{
  "n_layer": 11,
  "d_model": 256,
  "n_head": 4,
  "n_kv_head": 4,
  "head_dim": 64,
  "d_mlp": 1024,
  "vocab_size": 1425,
  "activation": "gelu",
  "norm": "layernorm",
  "norm_place": "pre",
  "norm_eps": 1e-05,
  "positions": "learned",
  "qk_norm": false,
  "attn_scale": 0.125,
  "bias": "none",
  "tie_embeddings": false,
  "parallel_block": false,
  "init": "uniform",
  "init_std_qkv": 0.0345,
  "init_std_o": 0.00737,
  "init_std_up": 0.0345,
  "init_std_down": 0.00368,
  "optimizer": "muon",
  "lr": 0.00596,
  "lr_mult_o": 2.0,
  "lr_mult_down": 3.0,
  "beta1": 0.93,
  "lr_head": 0.00298,
  "grad_clip": 2.0,
  "warmup_steps": 200,
  "schedule": "cos",
  "final_lr_fraction": 0.0,
  "batch_tokens": [16384, 32768, 49152],
  "seq_len": 512,
  "doc_mask": true,
  "train_tokens": 313300000,
  "steps": 9824,
  "dataset": "wikipedia_en"
}
Each number is 50 + 12 x the weight over its row's rms, rounded and kept within 0 to 99. Layers, rows and columns count from 0. The size before them is the row's rms in percent of the matrix's.

# layer 5 MLP up, 1024x256, rms 0.109, rows 590-640, columns 64-127
110:46 50 30 34 31 41 26 41 57 59 43 43 50 38 40 49 59 37 67 61 47 64 42 27 41 53 53 44 36 58 48 62 38 58 63 52 75 49 57 54 57 45 42 43 43 53 40 34 53 64 40 52 41 39 71 38 63 54 14 72 61 49 40 57
094:68 66 21 34 47 46 49 34 47 50 53 61 40 70 29 50 40 57 57 30 58 31 72 54 63 19 67 49 57 11 44 59 52 54 49 55 60 30 40 52 66 45 35 41 59 59 68 55 51 56 54 45 53 71 80 76 36 35 71 49 47 71 62 71
089:40 38 70 52 40 53 27 43 60 48 36 61 54 76 46 45 76 51 60 38 53 44 81 79 49 72 59 45 35 61 34 42 46 43 56 36 59 64 50 52 32 56 52 71 56 57 36 52 56 55 47 30 40 48 87 56 43 55 41 58 47 60 49 22
095:47 65 55 67 42 46 37 46 77 68 55 51 38 74 50 64 35 38 69 47 57 41 57 35 69 53 57 56 28 69 63 50 38 74 73 44 71 31 56 28 42 50 37 46 65 43 60 31 58 47 58 59 40 61 52 55 51 50 37 70 52 52 41 59
094:36 40 45 52 35 67 48 36 39 60 60 39 50 60 64 50 34 70 43 54 34 62 61 52 55 60 46 49 63 31 52 27 59 31 25 69 59 34 37 50 55 54 41 41 42 39 52 53 46 64 56 44 46 35 35 54 43 25 55 45 48 35 71 61
116:38 67 49 49 55 53 46 39 38 45 46 27 57 64 53 41 53 34 28 77 46 53 66 45 35 46 51 58 40 41 60 63 69 41 43 57 75 60 55 59 50 68 64 37 51 41 24 51 49 56 31 47 32 34 36 54 61 59 48 58 53 49 68 48
095:78 58 44 58 56 38 65 48 46 47 30 80 58 70 34 73 32 47 48 59 23 45 69 25 61 44 39 52 71 51 49 55 47 60 66 54 62 65 66 43 47 36 43 38 40 59 56 64 39 56 38 49 51 56 33 44 33 51 78 50 57 36 59 40
098:53 50 49 67 74 61 22 69 41 33 61 51 47 36 32 56 62 46 56 59 42 70 32 53 43 35 57 45 44 46 63 61 52 60 35 41 42 51 54 75 55 40 61 60 51 68 29 57 44 57 40 57 59 35 38 66 46 54 49 27 39 29 59 56
090:75 42 47 51 53 34 38 38 48 42 68 27 34 51 60 46 54 54 48 54 44 51 63 47 56 29 37 45 41 76 45 29 57 60 59 67 77 87 65 67 57 56 62 29 50 58 27 49 27 17 37 42 46 29 55 39 30 73 45 54 35 38 47 60
094:38 31 35 63 56 34 49 43 41 45 43 52 41 25 69 57 36 47 77 48 46 55 37 60 52 40 61 38 54 40 67 38 62 57 59 49 43 48 41 64 59 81 63 39 38 56 47 43 53 72 47 38 49 32 34 47 46 69 39 65 38 44 46 60
097:48 47 36 68 63 41 58 42 44 28 52 58 51 35 58 47 73 67 45 31 67 32 55 44 75 39 57 51 40 44 74 35 74 45 80 45 61 66 41 60 44 42 40 47 48 41 59 40 42 28 75 68 52 69 57 35 49 54 38 51 36 60 55 51
095:44 27 57 48 53 40 48 41 48 49 35 43 39 63 74 59 49 46 71 66 68 42 61 51 63 56 54 77 57 45 46 45 66 29 47 44 51 42 37 41 47 43 52 33 42 48 70 47 56 48 54 76 56 58 67 59 42 39 45 46 58 53 56 73
093:48 61 57 58 62 26 33 30 50 60 56 66 40 58 58 46 63 56 47 48 45 51 75 52 39 32 58 49 67 71 60 60 72 47 32 41 50 47 56 49 41 41 59 64 42 62 46 53 36 40 43 67 42 56 35 50 56 51 53 32 38 34 52 62
103:52 60 41 62 62 48 41 41 54 26 57 40 53 33 69 48 70 39 42 58 61 58 53 35 46 59 48 34 63 35 36 42 42 60 67 63 56 59 34 50 52 51 58 40 36 37 61 56 67 54 58 43 64 54 68 58 67 43 39 45 43 45 39 42
088:38 56 20 51 48 32 52 42 60 42 43 67 59 46 61 58 44 24 61 58 54 45 24 82 42 52 60 45 72 42 46 65 46 34 54 38 21 45 59 54 53 53 42 44 59 51 59 54 47 58 50 57 45 32 43 35 45 49 52 57 48 58 70 50
096:29 29 49 55 42 42 39 43 53 66 60 65 65 51 44 60 62 39 50 62 48 55 66 34 45 43 70 31 50 46 58 59 42 56 69 53 62 41 47 48 39 56 48 30 59 50 62 51 43 55 60 43 53 56 61 54 48 45 54 50 56 48 54 53
093:39 31 41 41 57 52 42 52 16 28 60 66 46 18 43 25 49 43 46 60 49 37 45 50 59 48 61 36 36 60 50 39 57 51 40 55 58 63 54 37 55 46 60 63 33 83 57 26 27 49 54 48 55 41 59 40 71 43 41 44 36 38 33 62
104:40 40 45 30 40 53 51 27 35 30 57 34 50 42 55 69 51 61 48 56 43 55 50 56 50 38 53 39 39 33 79 50 42 58 74 44 58 57 51 56 43 62 49 46 40 61 86 66 56 56 57 12 16 53 38 42 76 39 49 43 40 55 77 59
097:40 41 30 53 61 65 54 39 58 34 52 58 64 61 59 59 27 74 29 42 68 52 50 58 37 43 57 62 42 64 52 53 43 56 71 47 39 48 39 44 38 54 61 64 51 35 43 30 54 43 40 33 70 49 44 58 37 67 59 42 40 42 57 60
112:28 57 57 48 46 63 45 42 63 27 56 54 65 45 46 57 41 44 39 68 55 61 45 58 40 37 62 47 29 35 26 53 53 54 23 57 47 51 37 61 67 63 46 36 59 53 53 67 60 60 59 54 74 54 66 61 39 85 49 51 49 28 45 25
097:60 52 65 45 51 51 64 45 55 23 45 75 44 36 37 42 50 43 51 69 68 47 62 39 64 39 41 59 46 42 65 45 72 50 50 48 50 63 38 47 66 65 53 64 60 50 33 47 48 45 49 57 48 44 29 62 70 50 58 59 47 54 50 40
103:52 78 40 57 53 39 67 30 53 52 46 35 45 35 46 51 39 63 54 47 48 61 37 47 65 51 46 46 33 36 44 36 36 33 47 48 54 50 57 53 62 66 59 66 53 33 54 42 42 52 53 36 65 35 49 58 57 41 57 46 52 37 46 46
105:29 55 43 35 65 64 41 46 33 62 67 45 79 57 58 57 37 51 38 40 51 52 56 58 41 37 65 64 46 34 58 40 38 54 54 49 43 56 48 55 36 44 57 52 46 16 62 28 69 63 46 40 44 64 52 40 50 66 39 35 51 46 40 44
095:36 71 42 45 32 50 47 50 57 52 32 44 36 56 55 56 48 52 47 53 36 56 73 27 47 35 49 50 55 56 65 40 53 39 51 55 50 49 64 54 45 59 46 41 61 38 52 59 55 31 68 45 44 64 59 55 82 44 35 47 45 24 40 61
098:68 61 59 44 42 73 61 33 59 23 35 56 40 41 36 46 54 46 55 63 63 68 38 53 64 62 54 33 44 53 46 48 49 43 35 40 46 54 54 51 63 40 51 55 49 69 52 60 50 57 60 65 57 30 42 66 37 70 61 58 49 38 47 35
096:46 61 32 45 39 35 56 45 32 43 46 56 36 40 36 69 62 41 64 83 58 58 68 71 58 59 35 61 53 26 55 40 53 69 35 25 40 45 41 43 22 59 48 44 57 53 24 61 62 73 58 60 53 48 46 45 65 44 68 57 40 62 51 59
059:49 48 52 50 29 25 63 40 74 31 47 46 45 53 59 61 53 64 79 53 58 58 47 50 40 57 46 41 50 45 51 54 35 67 49 41 45 36 49 64 35 61 43 49 36 76 37 47 40 43 54 67 35 47 53 50 37 57 45 31 55 63 52 29
094:39 39 52 75 45 84 42 40 17 64 37 43 64 69 43 55 63 42 47 46 58 54 45 49 43 44 60 53 66 49 43 50 36 50 66 44 45 52 40 53 45 42 61 50 48 80 54 64 48 47 63 78 41 60 26 33 67 58 37 35 49 40 46 28
098:73 29 38 34 57 41 66 63 63 54 56 65 38 62 76 59 58 49 46 45 37 35 63 41 59 51 75 73 36 30 58 75 49 36 50 43 26 54 42 62 32 30 35 29 51 81 52 37 47 44 54 70 41 50 25 48 22 58 60 56 25 45 53 57
103:64 13 43 66 56 30 53 40 42 48 45 44 54 51 56 66 42 59 59 53 59 59 37 46 60 44 54 49 30 43 34 56 46 46 69 43 38 39 60 51 44 38 52 59 61 70 55 44 39 70 46 44 59 45 41 49 69 44 56 57 35 24 55 63
108:68 83 45 51 37 65 41 52 70 39 56 34 42 32 36 55 50 48 54 51 37 52 43 38 36 47 64 48 56 44 48 57 60 52 64 50 49 62 73 39 57 60 50 60 62 48 33 34 56 31 46 60 44 42 56 70 46 58 50 62 77 34 34 40
111:52 57 54 43 22 61 52 38 35 70 47 27 56 23 54 53 42 61 65 34 39 25 33 53 29 52 48 63 53 47 29 41 81 53 32 50 35 66 49 50 41 41 55 47 36 54 51 40 34 42 32 48 45 66 37 60 60 43 21 38 57 38 51 69
082:38 50 46 58 39 55 39 42 61 35 39 62 49 55 45 54 56 46 41 67 59 46 23 42 56 37 59 54 62 51 59 51 31 56 37 55 29 57 50 24 54 56 61 50 57 63 52 57 50 49 57 46 55 60 35 59 52 72 49 50 38 40 41 35
106:47 51 54 59 47 29 42 54 44 57 38 68 57 48 44 47 64 25 56 54 53 49 64 52 45 65 56 37 33 34 35 44 36 56 44 62 56 55 35 52 64 27 29 35 52 57 49 38 51 52 57 48 43 42 37 68 29 28 52 41 47 71 63 43
097:68 60 49 60 54 49 64 51 52 63 41 59 73 43 57 70 40 61 51 60 50 55 44 28 59 52 60 52 51 69 57 31 44 52 51 79 53 39 64 66 39 52 59 55 25 35 73 46 54 43 58 30 56 59 50 51 64 48 35 76 44 66 54 48
104:33 41 40 71 39 59 45 45 50 52 69 57 38 44 65 60 60 54 46 46 57 45 62 37 45 43 57 56 40 68 63 56 12 55 78 41 43 40 40 50 72 52 59 55 49 47 55 43 63 68 68 51 69 66 63 42 31 43 69 54 51 26 39 58
102:42 54 50 67 31 50 73 36 65 55 27 36 63 45 49 55 54 67 39 50 61 70 36 49 54 32 60 53 45 49 51 28 27 46 43 35 47 41 50 46 51 53 26 34 27 58 40 69 27 33 55 35 58 57 44 52 45 69 58 61 47 48 42 55
100:42 48 47 32 30 66 34 59 52 37 48 49 67 62 60 37 53 24 54 36 75 55 77 41 46 53 46 50 36 58 50 48 46 39 60 58 53 63 70 57 28 27 56 63 53 57 50 52 62 33 39 56 75 70 56 58 66 37 49 68 59 38 40 34
085:31 66 21 66 49 81 56 54 52 62 52 35 53 60 52 41 41 59 67 48 71 74 65 56 42 65 37 48 36 38 77 55 55 49 50 45 34 53 40 44 46 49 36 48 48 50 43 54 55 39 47 22 58 47 52 53 47 33 40 60 44 73 58 30
087:57 49 40 60 32 47 37 54 58 55 58 58 67 56 44 41 48 49 50 49 54 40 40 42 58 35 56 35 41 59 43 52 53 21 54 78 24 43 55 57 58 49 35 48 92 82 51 76 46 50 55 35 57 35 40 38 68 50 37 60 73 40 52 38
109:42 51 40 38 63 56 30 68 60 45 50 61 60 43 42 71 47 15 30 26 57 36 55 58 58 47 53 29 54 75 46 53 37 40 40 21 36 41 70 49 53 61 35 57 63 51 71 37 56 58 71 47 47 52 55 75 60 49 51 58 58 48 63 56
105:41 50 54 58 43 58 70 63 54 42 53 78 31 33 63 53 64 25 33 63 66 37 56 31 54 46 60 39 57 70 45 64 43 56 45 42 30 60 44 30 50 63 63 49 34 64 50 20 44 37 52 51 38 56 55 51 39 40 40 65 65 52 43 56
102:45 46 59 48 44 87 37 58 39 67 61 55 35 53 24 55 47 44 43 66 57 61 43 49 47 38 57 52 57 72 37 63 34 48 50 53 48 58 61 52 50 49 62 43 46 44 31 51 50 50 39 39 66 55 43 46 43 66 56 28 56 34 36 62
100:52 49 48 82 72 35 49 39 40 32 56 42 57 36 62 42 41 44 49 67 60 18 52 43 46 59 63 43 40 57 56 30 59 51 50 34 70 32 54 37 38 61 52 62 38 39 62 47 35 46 63 49 50 67 71 61 16 26 62 36 66 39 58 36
112:65 60 41 36 49 60 78 52 39 33 42 41 42 56 47 39 49 19 25 43 46 65 65 47 58 42 41 43 39 44 33 40 34 62 44 58 46 64 68 60 48 50 34 54 38 36 40 47 71 32 26 56 45 33 41 49 50 38 51 51 47 47 73 37
104:52 59 47 51 38 48 57 85 35 64 45 43 38 49 43 61 50 44 64 49 65 47 29 39 44 42 47 43 49 48 45 45 48 46 53 35 59 48 36 44 60 50 58 42 43 35 49 53 60 18 69 41 66 51 63 45 28 49 80 35 22 42 74 43
107:67 46 57 42 53 55 23 69 73 42 61 72 65 51 35 65 48 53 41 47 45 24 46 51 45 55 39 41 47 51 46 60 39 37 30 48 43 55 59 35 47 42 38 43 54 50 60 49 35 72 71 40 43 43 37 33 65 47 63 64 48 74 39 44
104:53 67 59 38 44 50 68 29 50 46 57 79 45 69 58 51 34 61 50 72 48 60 60 42 48 44 53 71 45 71 49 63 42 52 42 47 59 38 64 44 45 39 43 59 32 65 67 39 54 57 38 44 34 52 59 56 30 48 55 31 33 59 54 34
103:56 51 41 36 45 57 37 61 62 74 57 49 63 62 50 88 56 54 34 58 63 57 63 39 37 45 57 12 68 45 48 78 38 50 25 51 56 57 59 39 42 46 63 35 60 54 52 44 63 45 40 40 46 63 45 69 52 61 64 66 61 41 65 47
097:66 42 43 63 55 60 46 38 50 52 52 26 55 49 88 65 31 44 44 43 68 57 56 43 29 52 56 66 71 49 22 52 52 43 47 30 45 42 55 26 58 49 60 43 38 20 40 44 47 58 50 52 43 43 40 73 56 45 33 50 51 34 46 71
093:46 43 50 48 43 63 50 34 54 45 55 33 44 37 63 46 62 21 53 76 45 55 53 37 70 62 58 58 64 37 64 50 45 43 53 52 49 64 49 58 59 73 61 49 48 53 41 29 43 55 55 37 32 68 73 26 39 59 56 74 51 46 30 18